Weights of a small GPT-style language model, trained from scratch on English Wikipedia.
Size: 10 layers, MLP 512 GELU, vocabulary 512.
Architecture: LayerNorm before each block, rotary positions, untied embeddings, attention and MLP in parallel.
Training: a variant of SOAP for these matrices, 100M tokens, 6122 steps.
Each number is 500 + 40 x the weight over its row's rms, rounded and kept within 0 to 999. Layers, rows and columns count from 0. Numbers have three digits each. The size before them is the row's rms in percent of the matrix's.

# layer 7 MLP up, 512x128, rms 0.318, rows 216-270, columns 0-127
106:556510580516569507534481511515402484488487442472485441512493486536462526541478574445490452588535444454460482491449538466515493547465508533528428553480475521549436472494470494492521514491459542573474501462543489461553516564483525530535492625547549467482470496550537497473532523614524496556562521554454497506545482565501563537551491499453504478470511545510458480540492516520468465531521
094:475493469557511560538510526496474535500526464511441507506458477503539468522492380468531476511491483506443509541517553494476535537504627578517499434477512478479577518487466454497445544431523518484484494539508484538494539434528484483520508535497507518505489530578565460555480461518435494476565531533491520460490494502467516481454539505503387543565477459508420510600477593484576515497533
103:501384504488459531522521522493473448516513596463525492571559514520485513519439479511509529519495522465494503515550537493464482537504474527545467521476467435443537496560576561486453466515503512507495448494567517457552424530469521519593509482519530514499537432533522484516421535474519449499463456482484516502416474436417478607447464517430408464524466514498524479493505479513490501547569
097:491503457561521413502581535494598483458454497513579486474586421530487508528498474474485565474482488460498476508480544468553590495503476512469530475498466513464523574496446418485573487477505520515505539517502531559558538503543468514598527497505523588433529464461562490566488529525576529488502548431475536475472496489532491445505520527449472531541449557524468492481468438455499518506479
110:502581492531484451492535493484541479598555532436446534544465525555565449476531504549517496513477484444518513487475525495501492460505533500500486484554530572498446520476475504500554534450507529484431468528470448598406513473473539559499528542528436558477508488469446484391526498536511450495529476439554506448494509476533519519526449448443460427493419542499481474510544507557522474438562
099:541444499510543500521495546484501481483519494505503508468480438459583488535512502440584463505479422469554531538530507479474531542481438447526491551551468544539515541541542498456481479443444495494501485533440534539481561523544456567335540576485496533525514571581530530496450518463511462556497558549465508528485492498504488576545492474473490483501508542457466519518498574588505512522499
102:480570473551446509485539527502508515491537526527513473490520539506466474430517439482478494506411526504461480429536497532539463513522484565478490491425449505444463540511565583464559464565505479448476511514479492551515463619522463456543501477574489528568504508489559525534525524563453537478496506508501523452411486455451454413489462486498442496519518534554528445529482406517521516560454
095:463456539507583500540469465488450553491483522464523457496442520432544514459479478548430492482513459435511494488534455471537609466483491505540492512468465523490417486469568472438481513564558479618537551554464477517540470556472480555510562477525504475452536470453417532563409492489546480511504453465463520560494480531484512522543495531494500540549496567506534486513533513534435503440496
107:522529469497507512499570518523524465458505479474476499510577457503503488572481460517551459504386464478457488521492469575526480501531484484511455451476568498531595447522552455451533535487514513535519497444494449541520607530494454530486559490488559508531496540424450502492472546489499533456490514571549425433488445488453497484466500518469416573523444545577512487529432442497507503445523
101:494439546545535552472511521551517427524548475458420504482549501480504402557574537477451512517534571495493467518456493466494490508523471461550416423490491444534581479550539458532563507534507518523521552464478478474594529562472481515561502533422524432517548511514475502520510474535453574546549475419462510480518537531547452500472509508503464486511501482482466506548522566537573515544510
097:456470457471480529517584547542506493546463594522521465534500519566556433555452477551447476530541529472496529559486499474504518389513501472502516511530482464499554449534527508509520446466521457556477535540508488448453511472482453521431601470437447485493495450494511493587515530502457544502447475490494481514502403505485493468538406393569461515474465498548476563510499499488500531517490
089:408495535471499532478491496485565525445504414576581457539505455441465520510471457477587510495495489529510505548471493557510523537588549513522511420455597468460431542520434497470456476497455458524518522463498515429488506427513568534551478465588526544524519461534447501483568524505576509478561514477551508543528503487532518496520528463451489484527514517494525569509492494483473529565464
099:555569539495514487469535435537529468574530474463488513454566513527517494551562536544512473531462528451505474493470526536546489513468523565572535432519448512424515545466395464513575534491495489430468481482466472457563538504473476487508473487490526388532464487534443439544534527569435504534536535488577520527508466515445469545502533521472507487576527502543519513508559471457457510542443
102:568535503531494460538495435461499524501550492507454485497459556499456474523513476504485516482442413517507493441516484419526483554511500582528482486547464481495553487548565537442520503445625576468533512474534520524573418463536472474527503475530601534525521521515524480501505532530532498423501544585503443506537529557525495563469449466478471564492503412501532523504499537499547497555543
102:502515533494425576490482505505415455531481456548529469524522532477563394495575563544527473500494514472536512546512417521518519482478495565436452525491489460526501467579482544502491514542472447456456503459582505456472536466472493595496500470482484475468473485514549505530545516535492541421490514554455438454535502535516512534517518558543427422536459542521458549461447504533548502434535
099:494469474461490484488429510462473532489414586516510466445488466508456449505522502463490477492517467503569563488581540489517430457431541533452432456483496419560481515496525501538513530470491492460417463494493494460506561549474568479458399470487509436459510478543450498479421516431541461532537483463408465538529457477565542486537494473443448478578493511467533506453503489490485519515524
094:528488467483500428467476516522553482480463505462502499590578483527523537505486524427511569480507525562471502464543495549584500628521504548515502591500461526484528448538550464452528472459449511504475531508518557479469547484538516483466463537546470446555457527568419521489538513472498492505539519521512487428389505508573524491501522431465426483508466513498522488563494533517543432529469
106:489470458532521515481502479480519492500619518431500537558482487580453504563499467455398517490496488547459490494471472548450506483523524498463517491505491533474492557545438510538534457529502502600507523469487458561488507551519448441417459487601463529530464487417518544527511542478526497490472499503452556505564505529515498490576541553528516507483527608535413448527489561460500480513531
093:482563504504525526509431517505535543421530443457582478569556529545547570482471472584482449476564526476504507553553529530483380535483543510560559578463446423518529509559550491555503478442462538518512521493482482549487535529490504508523431508483534528507472488517501506463508485494493476516491526494441492502465489463426581458569501551454490504486513478448479468439417524505511476494566
109:468525552511527538517420479494462469461561554520444520489471534555501541462456440510471574468464481553556507519532444529521525491505548470448536529457521499484476552503563423470457488503561505538487510451535548519471508533503492556511484571451592423504536536492587552487511524497505520479544504454489498469555509483466574421577434465466502504574524525453523450442441516418493477486489
093:502527497571488517544518539477422473564481480450449415447487521505494471471438508525533443486501519558553454510449461475487504559479479509484501475548515496427501489469502429421546502496561484464532456469461492605512556434517487498430554525517528485476522440531456544515577479422521519505528468519506552439487527479547402506535435469491479482512545424460515518454536523514473439567492
101:525510504427537471503518433500499489521483437502461461486477556485455457553512533510535466541435543574454441482463476550490489494530514453511532510447447470463566547426515433504471456498502545524438545467499491497475529498449573559506524533582477427465524487496531444478492531516476485549473516508493523467462490535536548560528599604499500463505542565568448525543519555564566527493458
093:480514455471512526474473455485481470537480517535559411482513476468506551470457486425523517408450481539451554508481523456531559541503470432455531558488513528446487516540575496472477531482547532532469512482417480539467549498501428456525493541546578483439541518492556487483554547457544489531525565407453481454480457488517509462586505517519491470479503546461454462574551462560498476523432
098:463459497457525498443458435482487483496492527455565411536504463484476483517457511521455506430454472518532435559523495491501487482494549502524542477454506421555554504481565527467513443515470547481549479513570479552552461427488525538452481533481470527427491495552446482549521513517447443425582460440475529499521455501445509428510493531566543509433478535540502457551562467447551453547479
100:499525478501556466515513465536442506585501503414493515487488518490475470582516469518526446518563496453442475556546471536542446483532459499448464490483533594564437520449492522547515529469538522490456539534441464499543506527532573558449486476510466489471496513501586489505452537506528537494483489550406490532446440419497438538559497502445516481561442597485447477484466496557508516478539
095:558489429489605536564521535511474483516502591530496437485423501520526464485425460487505535545496491492571483503538520511520432560463515514563453564494528541481458459484521401498544489501503516479497396485440508522513493463538533472483528482546539572511574547525431490433450475461500551546585444466530484441540508517462491500568481477533522496530552555532516482519475501525481530469480
101:485510477566571464548483526489567472551541507540546509532544456509516536523487499504460559520497490497475509496502463490539467474511480558531519472422493436602447475548478415517540452513492420490514448533447464568567445468518457475446519465453511482490484389482517448533516436504566498434463550478450481519492523462447578480453511529515540499499555504543530494447592529477555498525508
115:416489508519575492502507467485451431484474526494504469436494460470549458537565552499527461457449581515515418486524463506591442442519513519441538495491525537548457511571492490500463534468551508490472508513453503516535506516527489432477499506482464455489521483497484456542474503532450561541497512532601508509528532552650475428498419496519470571443494517505538491510477543524515563533478
103:544497632468516469504439508478556503499487491501529406523574424491487504459605452457543458472482545510453498481474463529537508517582524475462477490531530524582482560495484507469549493513503520493526507525537475513463495580488494543489464421520478493534446416457480496533480481528503501503502584461498520543528543512465451503503508476534537549483632545446482518515492506537564429496474
104:427468513478548476481563488520502408486470478487565525519521418473481542517519572532469539555516537444480427431467421522463459530512473478499493405462477497502458528487554559482463576469515487519443540508493495505476515490577518491443560530572474551514514505431539525524474471578541466606481527506491473518562530523536582487468465527427503499499507468541498469524497512447512543499557
103:456506461505444545512521480514506508560542557447565506490559522477543470568491493523494476479456498494430535466498531479512560528484584561527505372530507395406531481499454535527598589505484466467476506558427523536448529478482488513470506462524530471499420504514458493531540433547565493529518493543500552523434507445490476470525505547509472576527526471499450529488494514478487462488471
096:502467520484469505406483522484544530494564572473523499487490513494492470488496554541431471540521508499392492563513537502583521424467576481469492539510516487479475527485481534516602543519550488457520464437469492427500455517407521426493477465492479483464448517455464534533455485442492436454537479517472393562511489484546432487469523585528507520492484517533542553558499553497464509522509
096:506562526498444545473506436569519527525500511410419501545474462468510537482514499482484529481522537514486516445526481484563442465420532501551389514570488561419521476527524583495482541496508532435509584500491510453437493511473483494587517461495513436446497573506485492458435566482498556524552512454508472527479418495534486515536455530544453507534475510488506442449487499515565527466473
102:439467499503480526517496427560485529491478522562516475523568486518450465491525566565425536465453424552476564544481466513472570514499559530485534467505456548518539479517552484591483499559440533466425512604480504497559449501487539560516505476517457490470478460494545475573532490519568505533538564561446445540500507559446479462478466527545499517503490562470503562432517496490468543506515
101:412524528514518458551413523589553526469473549434452565466518459517513437484484556501448476603509515497536530469474495471476508438474423543537477492468437482461531422547532501519471520495554487510458485551594469514478460512464488515482539439539432564433468469474537499582443540531541504456540542497435509514494521450489506485516515491537556489512499554572502492515498511524457529458516
098:530510540572479486542531526493584515503520480477463512514515463569485571454517540475436488496542494525470516503494473480441474500460540508483505465491483528502609477455502478491499473399529428481480490529447561438580515473510414450517449544541489527496474463522552418520465482483523529519471489482438505402537466505549429509471431605554518485476561500463453539534498498457464527445520
091:518559480489474418464526480500525503498471530470436543487518435504472501528516514512482486514564547435523481507524515524450499498557532569474491497495488419494438493574539461458468522499416473444546512467480510522503561472498563554556491478490441484520518584442492477511569505521465518532516602574459535490481570557504547580562435489542499509507509522473461507437510587457445500494579
096:452477528553567488415599508526491569453482531423517483542540512530475450494485572473501522497431562557473544579512472481488485550520537530491450548483520525436457504514481511518537421514493503538402537541555459525462599479517514529502515500575502433476553466521484487485501517557486553500464545427540426503479501489503485493534446495462473456495536480563545477490492549492468463519569
104:478421544517493580493510469516479523575518530510461581518499554506485439534537543470453555478517494491554488540499459472550502414511529465483473430454557521454575539471489517477497459470514502543533544531448533538480529428394436485505575519484483569539529477471495515549517516505460489480507585516465531483428500562518501398568498500492542472530448450494522464525457531447483492477555
107:479470503495489507506555446467516442443519407503467502492543507453488558492537484509509579532475459530521492502528533511528549516587503507527498514505534547468451460506478448500527498510481539509523507529506508487554468582550483538466443527463530435517540479505539465553424527510442554430529523505485484390524535537518562573556421533445502535526504502456516470498492600515528626449462
096:461504518463526552467562575551427476465433512513578462465516470529516474470521522431510530448453496513497512549477497475532555490506575513444443473477589495498456510546464496399467500451441575518513535515518492579433452486445507481453510556489467504495470472515558546586459478464443483517517478415450521482473521536523547499491565491565503556498511449556525498512511551549462461481475
096:433485524501493429508437516566494550478443476449527477514503499501509420433525555535501503478536456485543494540430512585455385478519539429486511517505523430490575581464507546490508427498548526521499486500472550501472511520500489479504483444555593488527480507514489544508488521625496550524520557497516511448519501563515476478473538485445533548469447466476515523472538498407538505452483
099:497470448470459480569472509472535526525552469462513408445501523502515476499518430517474536540570513496579543535440521455509518485514565534457483518463498408500489456488503562540450512434494493455475528479513501466473506444515447424403532539502471487466510526410457495490437520518461542504548518449461495507489494457532525540490549529565446516517413530501533512542462482498587611530483
103:517512548534496509476485492517482533534466435606494485485386481471556455500523495447469487523521515465506556529603564447495472555522473555482561553503451477528502537512570477475489525427566479511526471470546508504533529500527583460431492511499403446542541504501462445494481595492477447502504544528508447466451544502549498524471462525503494500573489519425458540508464506502429497526550
097:506537532437440530503434547503502511483489483466535456524499489521478519543488490510497509557527498445484523483471506524554512568516477549505517540496504491516612483465474490508511487464576503505552504479428513481537471585455536536505554508452435530490545486488480505447492562469559463500504503400444564494490394476516498492558499516441427500566490441550494488521507422451382550449558
099:462498459465466491524449459498539523464485578480465506460512510445577475552473504463482507515514539538441485534500498472542471486511493548510471499487470409541543495531509456581532471618544574533548532516456545500504492491515530483512543523539446488515437562462476485517481511546474506546473485580472496513509568465523540452475441578506513473427462542546491499484574416568444485604504
106:494539522540433510498539503482538524550531541511596480486659538535563439474544560491553505474470521489512526466483448443535587536445499584515462558549457540481487538501522524460485473513464535490488492455459533541469462523493464487480488497530543406523426494533500494537472565473492456451486547523464466476583497502536554575559486479542445492522470513555514487514500453482502502477471
102:447545502488476475507506492551510542538485570518520475501521445574460537516424514510506507516481488560472461445429478482555450503538574561449433462428531519471558502572494491457526476507476461529540509496488513522452490462464463390493582459544534575510579512492508558491550495414519489454474563476454489504479493489544485525473515504469604485500590512454525466485559536459491485465480
106:475461512440504450526442477510521526559584567519553436486434527546481497520473507485509565495535513461527502512477546467569498498468577545491489468451495449502467516497499569467528545518530491522458396426473471542453476514509445516441522454473513419514424476535552494471479479554480493515469442565416521562530529481518534457483549510507447479564488519452498448426515527426445463509535
093:486438432511474516489472402493485505522503493478543529529501578436538559510511448499430545470498474506478531534425501552445482431523517589493542473590474471516431493543520478526525492434432449553453477497491525522550516497432545460478532462503521488470456490571502439527561564586532486510497504475488457496465510539528466538512463507443563412564485559476534509462478541497477448489522
099:493523497528481562549532458509466502464517484458483559443482457509542510530529516457397520450473486484518498452497507557543463438482540526488476455516440469533480447485629557580440502485508536555495466491472496518493529497396508514510571433511530476509463581509538490497445558505491427506451543524462543513503438514541488485500533525537514452574497456472490523491444498523431567459583
101:487500466493447503503441554512454582494540465520503506533580527539602440517526522516517453487460466464462502501557495462507485434540522478485509504555518466480477528389511587467543514481505482509544542563468493483545512539430544458552525485502498483511489437563501477401555471505493467576566514545534469439473563537469494481463505553458531585542458521441523496489444471493509536555524
094:500441412509462478528456507519477439497504511455517584536516498516542580480507511401484507527474494552463498497518480486427545460468470516515490535462523537490524481508480461503515486464517471434437538553511440551530457551522522564477523588511580499573458522557513537517470468537573472544520517518465486451561471402545541481491563522507543508542440485521462591547536542513499511552444
105:447545515506481518438501490549472525491494513551545456495515452536493547493498490516512515454480549465571470536464517447414467517469536460506517588536500511429502510501513575519407503426502484549518468491481554487514459566482427538469467432576438490468530500454479438533511527408503554446469516515501486496503442618569506560525518504490516559501492495467526601482506566517507531493501
098:456495524497517444537512449560456499556478524522500467503497437561548423465463483463483441472481557442453536443492493550541474519587409454462474570492465520497460489462478495557515537388497485513480513454550433489505513528572503449476489545424516497446436451513508481558520559473519447475503550510462488487521526527530491477518573456476460541523508501512536542467519542536531502415583
# layer 7 MLP down (transposed), 512x128, rms 0.345, rows 216-269, columns 0-127
102:483439451534454451438433396499551517454478501485502507509490452483470536470489422535550500415524489428499541554525513488537491506483445497533534523560502445434484493523456438536460436451471457525500522517477524562506476472477453482551535511556604530476456478480475561470509497457530485549485517504473552501473454458513524510500516421390570470484551508442559487477519499463557548531495
103:482558426478525470522529573490498501510558488488497518507536485540474471569505548512488521444497479572512568484575550532443528470491543460582433494439519461504519517480544503495506473517485460474521551502460539486551477517537551499444491507457500567440526459547554519486450559416457466435463527583531562553531466521480555508444542435472502494518415488483470496439515511587577502485479
109:472491488482574533489446429586505391542460477529559519532458584558571480500510526499505530578477494475530569447481454491519499434490509473525453512520542483504522530442536505427459552440501501506560474417462526489540500467503529461416493533427484460490513495522468531494581552498503524471529478479562506394506525517460519530481522441496498524451502535435512496501513464461479479440553
094:486483505468494509510451411571454528565428484495458523472453600520473489480486494515493462549548513459499466515513490560485464522574453494511515509530516486485473414471559546501470558498423523426541511507485485520519458506479550564435459521451469429585489604475460502482529447530458490540461470520570415602532491489496522516541530526516514492471557482540511524501556518551496468487462
107:426434500563463434477520603450511473511497465555486535469491535499556476511528465488541517479375534576508412451507529474472552425496489526484486453576533517480563518470549505499556572482443423504464526504478460526532427503510528485530439449533507532477543453447492459464487434540456494517451478507458543535472417495510522494495478451500518492476492540501455510481537458538452485470534
101:473548413484565490490502470491429563442467467496568430532434501527525490481553533526483497549523459501550477569515534478524532499527480431543511480464453538552413513518512558506490534508518487454545495421516499489477523520499542482376466507436543534556523518502499552574452507486566442529510475498511512533509509465538486492428505538571598502550567557521504526511539544493466483545526
102:504502504483501509502498409490439539547499461454499444479561479499573503463509511514489476545550395500534505460495595445380516483482500454527489505498601483510522498477437458507512485455491508558484485475518506462383529504561508477488514474462558471552483532512551525461530494529528494511458466521549512488508615508462440524478501490489498585427419480505462545539546530524517502451484
094:482545523434420500371469519531500457555423470520460521480479495522514494523484506489501480488500484418492480523486530455529474522534475507429399457633502528508514519498513536513511496475527431528496533497540450470484488503537510495440438516454487492502539500474578468569558518500454518484461479559504464524509523496518424438476536504511527456438476521555507470389497492438506583500455
102:497485500474519452440509504473499529473525566546569555501473435528459509508403527502574502549468492431500493502461483493456499488509544541577553444581573525472549492460520450504504446470522441436541447527502539487455445427524450532493504482502528485507494552575546474495513460544498462509530495536558544610518555544485463502467583539533503445538452424475482516503542501551509527482542
099:515544376489465430493465508457449478511464506486568475481503528506521512513520526508506563530511473509578568483548529442517530502405560471529508535476480606506468524441446544494474565424472534536557520588525482467437510486498460488544504568543539555513546515485502571490473480473522450520517504531531523514460483469466521548503428496489527535470520462511485499456500436504478549387463
094:521524498563437493446451454421471500501543491502494505465481568480454527531484599459510482513467494458485474423493492458562571558475601560453424479475528515515513479540475453430499510470569517494544456538487510517432498527508519485586490433557545544516505481542460543510472449505535515510431540510435557481498511460454539461509552568472488444450477463465464434501477566496519468488498
086:571513495566516530554539507498483548561531511506490439552503493515487520527507562445510557496461492576431548525526511600499538535490422546480503529497417557473578469515469472490526541522477462468545517553437508497521481532487481428484499550487466482435536454528510484506490434472479410472505475470513539520574461518472500523547490533568507416487570459569521496433465534530523529435549
086:454472405482453460547570575466509444483469433506540509602514494509511453479540481529415450560408598493452546539522472497535489499474488446487516529415501467490418506504586495487495525488509472570468554486466468510548554445480456504517462519533472546498515574497586492472509519493557481488507510473474466484486497498561498528523476526578475495533535484533451570516501520537486538492462
104:520525495540462572470504542497573517466497448470535545456470454447428584478535443476507474495507535470529537499485491508443496477427507447479527426448509542500463540559493474482441468491435451504473514535480488548441479395510512545480450530598473503513480454504431475465449549488521462505459514453560502551555501468534547516547549533544527466521440507516606486506531479471438447501538
106:506529423464604529520468513480583512466439531485523506536523518522481513494466500474528529464554472480500444516459500532466448518455431482564539527458376533465498557544508528495514481510471520540502547460430515486532491506479537477468529490494411472445505582521396508488491508472538546489545489538527485473468436418489505437483477548507581497533578490505504551583489475540438524530511
094:469485478494524562535540482524479434520483406516403568449476553452531512538518477455509473503528497539470451512422455494480565509535495478508517509467515536490610522616534470509482526512492553511521469512541447514487485455589488527567539508539457490486543497462575569520536443531481560497509537518594538508442481560456519546514492581560565491518481526485466521537485480505472490515484
103:476473499504470493494455562458432434471536465472446454539518571458476557476470448454544509589592528473504491541492480482529500505550514500477467468509448434471527523486492506471493518578530498548485444491546498480472456480470469454540496510486530513576519525486558502512495600559464435447505473554543432549518492470497464462551511614535483438592476506510417517445505456502475513467514
101:529485511509402546502526457535545479466513521446563482529521461482503471515468523432539569514499447613550452430479526507491545478533580485470542535473528538484513534524504455506513469561476576512559471508570503503523478483508535496430481481517458458432530538521501484441507549422427500501549474482572511517476485482534400482532481572555470514560510534463511488562498472573455523457470
111:449538515459440514489510495460500509430503552517469430461558461525501448477567508500435560540519476466557514435491569512471524460484529560465545503502439552519464416493457545488459446476557527447512503518458441462528481537546530485493481473428602595457496519534551429533509512489467597540490526501498449587515540497478466492516477416530496522542499481526503492477509456508455467469539
106:492459487433526413490477483494451540482572523472446483459447509556500509480500464535535520482438556505517455547461504521557527422515538510489546553428508472480483521486540453452453487555543501534509492496439486461516507498492477485496534498423482504554577581467500488465460518481497450526583555488490490412494496548509552394499483544478539485535424467465545500475411444427461520519445
097:594470472397496515510503457454548548496449531496432544534540557502550542465518509504509495519487491415540495433552443476505541498516512560398479542521515486452419472453475512535465495512475494583519499558532485484480559506468526504485556477467553598491510424511523504496501464480517509454478487501449509471483506568528465445526528506475467470511439560523518599482474498475448433568530
104:541484487507521499471448488519576533472409504502474564479491433448457501444446469462522425586519498499486554469432521491446570594489526461516566534501497475456498468515465512530473452490548468554464500489458501510576516486523515546590487506467467487541476475473530571566521498568499536515534529538559532602465453518483518493553498534522482499537464495481500502537544521448423475446420
093:484587553472507504527530540494501529508604478550561543493494526524450448424542502535465481487595461408551470483522497495539552571468531568514480494492491482550546467542528499514468472552455525499532518512490471469555480490520538501581518479489508484581475495469533506465404527489454543482458476539598549478531472546484440585479538462478508562507521473528535547497460486485446536552541
096:503476497468526459528488498450482538512498471507472550469498489500571534513424504492438447556478519568401447416475451527481464541503495478473484502576490531529530506575410427517488524499484390505511482517517515466484451552488496548515482449542485507575506454501556544512490514541536452555452497501462530501469588481481427504494522406427422493514453493504464538497534549525472543471553
101:496449459526535482449459546508501526436447466447514508422551499405543471456512481476516511525492388523577466506470551520523538580469436453442492479563456508445433514510489483524480560463481453470479532506485475459501567496513441478441528503503440483476509511404545507547494574476433456554482528521467505431487488426499534448480525554486513520548481497562481476524512531523564488458514
097:437508576538526497499480502566515547505494464507498537520568532463508516463491594515511456473499490508532493491456508546496522478503460484525488534377469475484580490538484497541502503513512484602478528442530520562477505537557471518504513499530512403517482436494529470538540509515440516488460565552426517596589536473569565506448530602508508508545514508475523526553482417466481527517500
109:515478490523465537563537542548544496508558500522507516515541424490529513443524419483541535521534538505578547531482412540532547577468528430475525462494491468502542474472465521566461515491546437459441500515541478504553541445472540477486497482503486466546464565513516479414586429521560500521465477496531537375486536518511536472583484530464530474539498488469461545522494528456507439556506
117:503506518541499504464488474527456525516437513445466487531528512493501496512497547543508591454546510500421440526510494604471467480535556551516487545511455559542436516538482482493513489531479541441523499497524450434500506531450597561474469547516475496562476523440483401550466456515391513517512489494405472479469537522519486503434557499529487511495464521587458526416528566463496515489478
104:564511452497543475491455550546463564496537537502396526460531529539534467517495466528470537469551577467494449507517490482432535546467480573571494481523498535585519531446615522531534460510533583475518510558561466441514415465469513454443520525502511433463532487463449498452430516478565542521489501533459498437461482488514525491522551463518491479502538493529514488505422538499505570498507
099:561611518480498540537480465480486488463603587537430515468435473499495449510514493480571532446547491520561487529462531497493563471507467481466486431508530521464487507439438509507471473517537525493513487455505521476516453510508471482420597535490516472494399511475530516442491476402457518462488547491444526449500558478513534508542517485538511531519446487529452553447484416492572508549520
093:544474416493469505476490464530524447507460487493476521410585546492502447414470469473493570576560481536477547508515535505540390528494435518528524509485471485511516519541472537508526461523514520496492507429530498467562531558591420483552427372508487490472481463500464504476504512508507483537535513543439537457537537501504501472500517481479522471471509475494461519484493479519437516596404
091:467612454499537492476502458541581539482531436456520532495469427501450444540553536469543472532493482400543541572461477487502435584499485591511543472521511530472507512517450502500472587469486497485442498507502433552549513541471497505470441452473548496514510548490534460457571511555515475484465522501477482525551445443526476455509435511503467451516471482499446463512487544432524556509563
094:525443458509417567494548532489419502532524495502571476442438435527441512473521477505492485455520483498490402410535504489556525541502456514443513477516490507512478505445436440508475512538523547509483530497492449513538444512502498562564612504461516555472482484546498476484490491518485482451489498530440508464546560546501405489509485513530505403450459462489469414524423537554475522500472
089:614554524491541468464470582464477514535519458535492519553462428455543553452514473494536507532475451554469491568548488509427549428563458456462501509503415499488582500495523482447499455482502524539479451456514553504467470576558455517506460490520444514499528480466456478493434582528480470546530499473472527524534516518604439556513568501495520511532461507544520455444492485503533508449488
097:602447508449535453477582470482431461557481512545511501532510515542468528450424499576498527425540536447471516533489484490588513503473532539519481505434519476584473515529495529549521500555436422498514481464508557509528486547463475517505461543463480562537495490490447522414508535527538511506439497519478473473537519525496462412482484550501540441553552467454485506460513486418569441527485
096:598464526472496510486449515527491534489510481563529572552556494443519440463496424462479503391444519484467474508477523537510499474541495430506497496540506470430527522482498513510565445478542489490525522516568484549458539488491514532491526517482525571455527487524464471612511539618479460485510519492506512543502572485505580506419517556517541504504475540564556504501481516512435530409455
097:582492541507483539488485532481423517479519417508522481553508505489466440472504487514464502500512511485472457494461515483580532529482505461526497465533437487473553477397459533563419503525546558501478450517525477456505516467490459483459556488436477553453487455514442606508477478527520479486502588499548450462451481555563493501502501518426427542493465486486429523630479484523546499550501
097:512493462465523469534464467498445485477498529530439541507446492446491483532423469525476517490493533455527467436571451518471438541474499531542536522539500547514534636502504422480478495472462520519558473425470597477490493556471550486501424440463512489450563486482548486563516574452491512492538527560465608484571512440512497489500460499540435565529480459506494503508504502539479534541482
103:520453575528493455432452438496489545515551559496461524506512471525532477465523521482549514410532522511517528532474512486485536438456479504451468552534535493548518492479520542503498501555428452486535505535493442485392542565394548484523506514440498464478526477505541510567471465498442463506463465438391532465506485558500437481557513429469500533535521511487491529471598460491507501461571
109:509492478508502526484506485536497551474510413477457480521558565415506491504509509565437489461498495505542479526423495477448480533571461540426473490466552470528481506597451480459485543428565499461505508543463534546536453438499541515514477542499545475537524491534482470511467531521595529522484615438445469464414552430467533495505408499474525503531497492561486515494457566478487478514467
096:509479519569500418524501505453478522516465498472475544501486510471588545571542521505553526467457533489489510521549427544475461542461559390572589469518516509525473484518582554474546539544523519439531460465422483480471473439532487496514471430504502465486526485502488494463408565463546537496472445497536501487473436476473493512525489434428455489511505468471507467559483464480580529533437
096:554548498487472547481467507508475470515553484541516426494505450526451486492470517453494422508471404505494563604456517418500525491423498551471480481434417458493534489495476504468399482528535505498550500460453518513537550447536469483541536543456481529515491516548488476461530533426529509434505443513456482503556450550493446549503521496516473392494579459457498528563494499546504548519491
104:498508536566444431596510516443497550489518549555438523485523484574493529495605525524500464424529498504524521527452439501455461513490490505408510537440470559570518465507459517545511476554534421464581484505456481521498467488525469441486510587432523469491486462514530503490510495441530502560442494456476499466522497487454575441499452461527519537507431565447548491490539508469547502496519
113:455499411501428469478490489468561529478534553531477532486525484448464560473544508493463495508484484501466557477510459515461436480438436485482524442501490564557590522437469497466495528414461512549531488509516372528481499543495514530517544472565413592499507493480425550530492558489499563503520504536489481500474461522467476545540495508558467463485550564519504550465429424525468480490485
099:515533491535479416444482493458490485489481472557439556498450497497499434403539466514558486524510532482423489494518506519496488437538447530498522518476458515449442520453474495474520470571516512491486582391539491516473552514479455463507463494469506505559476516546479521538483487471524571559549442442503559511521580490471534504555574446528572581479504579479469535548417494466510484511534
101:495489536470506541502466414457446488462544485520461561527558461530568541494501527529514530451510521476471496460485622506437485520488542516549568535561458417509517429483539519486536418478523527480489497537515495492541545525559459552462450408426559453518503518493437520464517451480466497469431430527546525555532539497455490458487480506485486516457527593499480544451445466489507472461483
113:502536476482548484416434423444478448511502532504548511486453553510512501512516548521587507444437519513514562449515497538411527506444445519442490566560500548550545497489463517493505511546440486506484500482573459514556430506523425514502541442422506493480465510518430518535504493410537534511540474456424468466548517495536524527538467562472472529514519521425495534561453517479496522471432
102:412514523509473513483494474446495506493542518443499481474531510509541468503448499509476541483538440449465537542604463518506503474496512472507474457528509530433423478575514544477606532466491488513525429542522487440420505534496588426444481471481558501474560506498540475579569511443533472491514525470510584455553552499506444487529528497571443468507460520522462570524454514475499470452447
102:493509478485491526490445485504505552443444510534575528537552507472532543531415457483478471484474528518524466558508518528546546497509578600520436497495482472511529466511490619438495494500473472503495462448470608463481485448509494452472469499484476499483458568552520526517552526467557562485449544551526460594522482500444567475537475529459484555568451547440474437525491485457506520499454
099:492467490559495491552544536467499551513484510539517547527446448429448470451518492547525463481464420564504477541573467451494458558455565553510494457441525546514535427447546504480461495452543504581419478479477548530500532505512404522486524524437435521467506487490589451428531508496503575466519420550554564523497498548505480467481480474511485489524526514468485529540503526576477533478471
102:421490481502522553499467460573462469487472496498446515489560513538530518549517422558484513485504523534482452509509445542533537508466541532520514508574495560571541574490514518523542456512482478439494464452532477492579514459527520522523496513419518505530579461510546472439545483455505519530432455544457431461556558485540549453520507498516449484490574396493586470465470567463519457456518
094:480492476504471505605546573538498465457522503510504527516499507528479503543474454450459503544533515461499416573459498462523491521516523513490479523426527474466524519512465508504488464521462566505535449448463563484446442435583512538517507549556484444583454508470553505550495532430449558427478466475425497542465498526467539534564503543530442470582533438444564508490473532491497557467545
095:590536463450467466543495543434500476506480399564474512495502547489517446494551553570487516523531491551494484531484538496589435503465449473504531435497415521488521537441499456461574529564550475490555552490392496461523498492506528534440492471534474497513578465503475484472481443527406516478502460515454486544518450479452500489546478556513528392502540477467514487458481465528502531498502
109:485482502461496513427534450481562558501558470451574446497447461465481542538430485495447542522452492531626453556479518496491514471518547512553496549510492481487428481441463507496521461466515502443406536520489522506505556593470561486510487517489551500465555467488459482454544504423483481545460488533455428424497467522449518475497441535487482513542500568442518509442499508498477482582523